config.yaml
n_kv_head: 10
d_mlp: 640
vocab_size: 8192
norm: "layernorm"
positions: "rope"
qk_norm: false
init_std_o: 0.0117
init_std_up: 0.0622
init_mimetic: 0.7
lr_mult_o: 1.5
lr_head: 0.00754
schedule: "wsd"
final_lr_fraction: 0.0
seq_len: 512
Each number is 128 + 24 x the weight over its row's rms, rounded and kept within 0 to 255. Layers, rows and columns count from 0. Numbers have three digits each. The size before them is the row's rms in percent of the matrix's.

# layer 11 attention value, 320x320, rms 0.0958, rows 0-42, columns 192-255
094:112109110154140110121161150123122102065164101170140110119151070101160124136131119113153123116125111149129141136110141149147109136118110110166123125092140173154161111125132158122182102108172136
096:110135111148135101117135136090113145140145077098102109111101117100099093130112137088088123145132154060109155139152129131138113081118096103106150127138099096165147165093114153090124124151115174
100:100083156116114124116121147135107164151143121136124143146175098098113127150124161104100130144136094130116120128122100093159107144101141090167136126134114140163118161164157109109118161174133187
097:154143122102124075098129127151092135144137157138131128068144123132131127093136115156125128126164111116093129118150171123080136121107143154139162157112138129088150116129116131143155131151153118
096:120127081161122099107126158138102152111143133059143144134148144136129127120124129114133124148124142108145188118124149182122167123143119075145159127143167110122152124118109137135149124095106098
096:162157132109148111177117136102102143173122108137162128125122060121180081134112147107122119105130126137134116137106134145168139152080141081115183117095157136149122121107106135109114117126162117
095:092112112069114174104154167146146162124093077116119095181122085145153146148123087125133109151167098121137148134163117120145144102090102139102155165154148149116124157116147146119115110090117166
094:163102134132167109079110149143127153164119141108103123113133090125149182149123157094123149146148129136115142122095131125123154175178151128170194140115126112093133152133114131119181120140111128
095:133083142117110088136128113123102098117103110083107130164116115125146146107100130120133149078132144099101121117166145154126134108111143164116096127072169129141133121140162130196110105105111119
091:118092105132141124151098127128116159082152115143142158092158142130133155149132145119136125109111148147137102149164118154128121106119077048136118108194134087102121128118124134100147139124089114
095:071126124102126099178154174100137153138115143155110116126144132140135144135125131127104142144162160175136126127114128132113103105103068145119125155137118197142130169086137128146160108112118116
089:159138135151126108114133109130147149118159124094136125107128088120110133114165162088132117117175127147142118099114103156162124178163154114135148146146129142132122089138108111144126119113153150
092:102142146152117140099173116112177154133122179152111104138141151137143142115100148119123106132138149096122125124138162133135126094146146151105154163133129128109141116113180140113120137100102103
097:122145125123112144112100141135099096117157117157154157163125176117118131087142123122111137123124155095143145149120133074059148161083177107126126153138117149120126136122165092147109092093112133
091:141126161144149100083129099108136128055131154094122114164088103141105120152135133178131124145163102126107152126089181099109142126154118084104153127137133113133127110108077118080105143120128148
093:111113149152105140104163156092114135137120123159122108122089120157138109132150127120120083056097151112107162138123123105098121154135152153154135100195122177126126109130117131142153095133141110
100:122130108088137223147143154104155153122128145133148128163132140111095108138099112073118134096133127117149126135159156110112139122137156138072110118109104141114118119105155072118180145117139127
096:131095118049130150164139136095138080072109129145097090138113141118107112132122118095132129139120142124125100104118130078107104112138131130117132143147108120136132116133140089126069127088115121
094:136098140139113151130103108148141088161095127153120115138140128103124084160174157111142114116144100109117132118101124098197155124142159095149133126135144174137145169111127110124157096181165084
095:119109080134153132140167143113111145207124114112130145140070147115137112118146149119121119134098118167137102150094140136181135133158141088118127105088110138105131178155109105140145125171123124
094:150132112134133103181139142117110180113111170089141133125161127161146149108053115123105122160126129116134081130169107119169142153106111147097167129142142127158147128145118115167139164104152154
094:118110094129104102135139103122127125128138149144160145130112175134115176137107120143115130145142096130123102132111093123121091141120147144108130153153117142124092118139116131105180175153131180
094:105142114098129152160121112107142139142161149133140109187123118144118140126132093166143113123118117152167145147170134143062117087125164108080121145123166107099124108154146164081111136172089087
097:150149106110148123141193118136113110103095132145126138166159108130109104150078077107125116107128133160111130129124105161156099162119120139147172161121136135175102134126146087136089170095144148
092:166164121121138124055102133161093164115141170141116127121155140128124132163124114144153108095130132100114142137126094115131123124146130120138086147141092110169118135113113114114144095125164143
109:137101133114095162122112133134147135125134082148070131105111108107131167119191101167116107135143119117126126124117099101120132159122138116174078137127149098080099152159123119141132150163144117
091:126122111149176122158136172104131184128148124133134156128127143098125110138101139096140121116116111170100164130084094125165115084146095159125133123110124079100168129120180090073091090157126136
092:127162137116127153126079096129114124113100099119183138142114151120085151149152121116127125150172124111103136133147164110131117127173134145125137141108092094145112162119106120109155079104135117
096:118128093135153146090112131141128165100130136157128144130132156126112071107116143116120134098159118175111149098132164205163151140102145115107101122191096130142147123156102130096138131135135125
089:112135101114133127132140101124109073119144170090161105123124140078111118134125114140122156155125123102125150110188112163136122141114114118121119110142124151143172113097089113096144118150114146
091:114115121134111091120121148113118112100132120124133155115101141153107155171080132127120133161108132126104124094099132153138118105107137129097137118138137123095149117168165116106130147131130127
095:138124158152161113102159107120113147130127099161123129128119142121164121117141147131151124103130146093148137140123168158110153095139120149145098123118097191116108143114124117146096118113123120
100:126138109142142073094093159120178136115108090123105130157111126116131145127117112142156099152113160160127130120106074164128135128130144110081154122105130109141126098104142150122165164107155151
093:105091122133123110166138102133084074112117102094124114131128180135132118148116101109121134141093180096141101123128151149156143090156153142153089138134117140126106139132144139101098111129151098
093:151125129155126116155138090097124120134115122139151107143110136112101124119098144147146079089160143114106072128116155118118131132127140115120119117154119182109170143148129091127111110151090148
096:124098145130121101121098132108120142114145163155123108137119101154150120111092125142167119099112116128146141157131117147154161105154176101139150118133144123086104086107077133135122181100091127
092:103094112176118138144142143121116140129110149126135115083111135147106169128133103126091131115127164138090141124094101139124166102119133105132177147128187123122166133096111120088113151162158142
096:112146110114131140090109111130126132142145098150098090143103146118127088128147114127113143119184106153111113107119169109140096130128159103167106114137121119155127110120127096092103121099131108
094:170138135069118161141138104093116117127138121091120147153143197092173150143144132165125118131105124089117122107120171096116114143117114125137143137138179135123132128117146111105082121144104165
095:149127137139128164194134130130160133154133125133145128102130141114100115111125130138119165088167166101157131092111128139135141096139132132099126137131164115124108110125086108145104169153123133
098:117155153135125145108153131087108131150110127151171138096092137159081124137092104132144131125130118103131122124146114132126123163135100155146129166073083117104159132124152060126114105148155112
084:111098123128104169181119132128138107139144154142106166103126167142101157106149186132114127106141163107128125112099109134112136160115155122120114123071162144097138136139163133170119121156127137
093:141111168143152184122125103126151126175170176128158092086096113146133156110137126123101131122127121133146125134167178154136121107126066100112144134137126174117107136167131138134099119118138097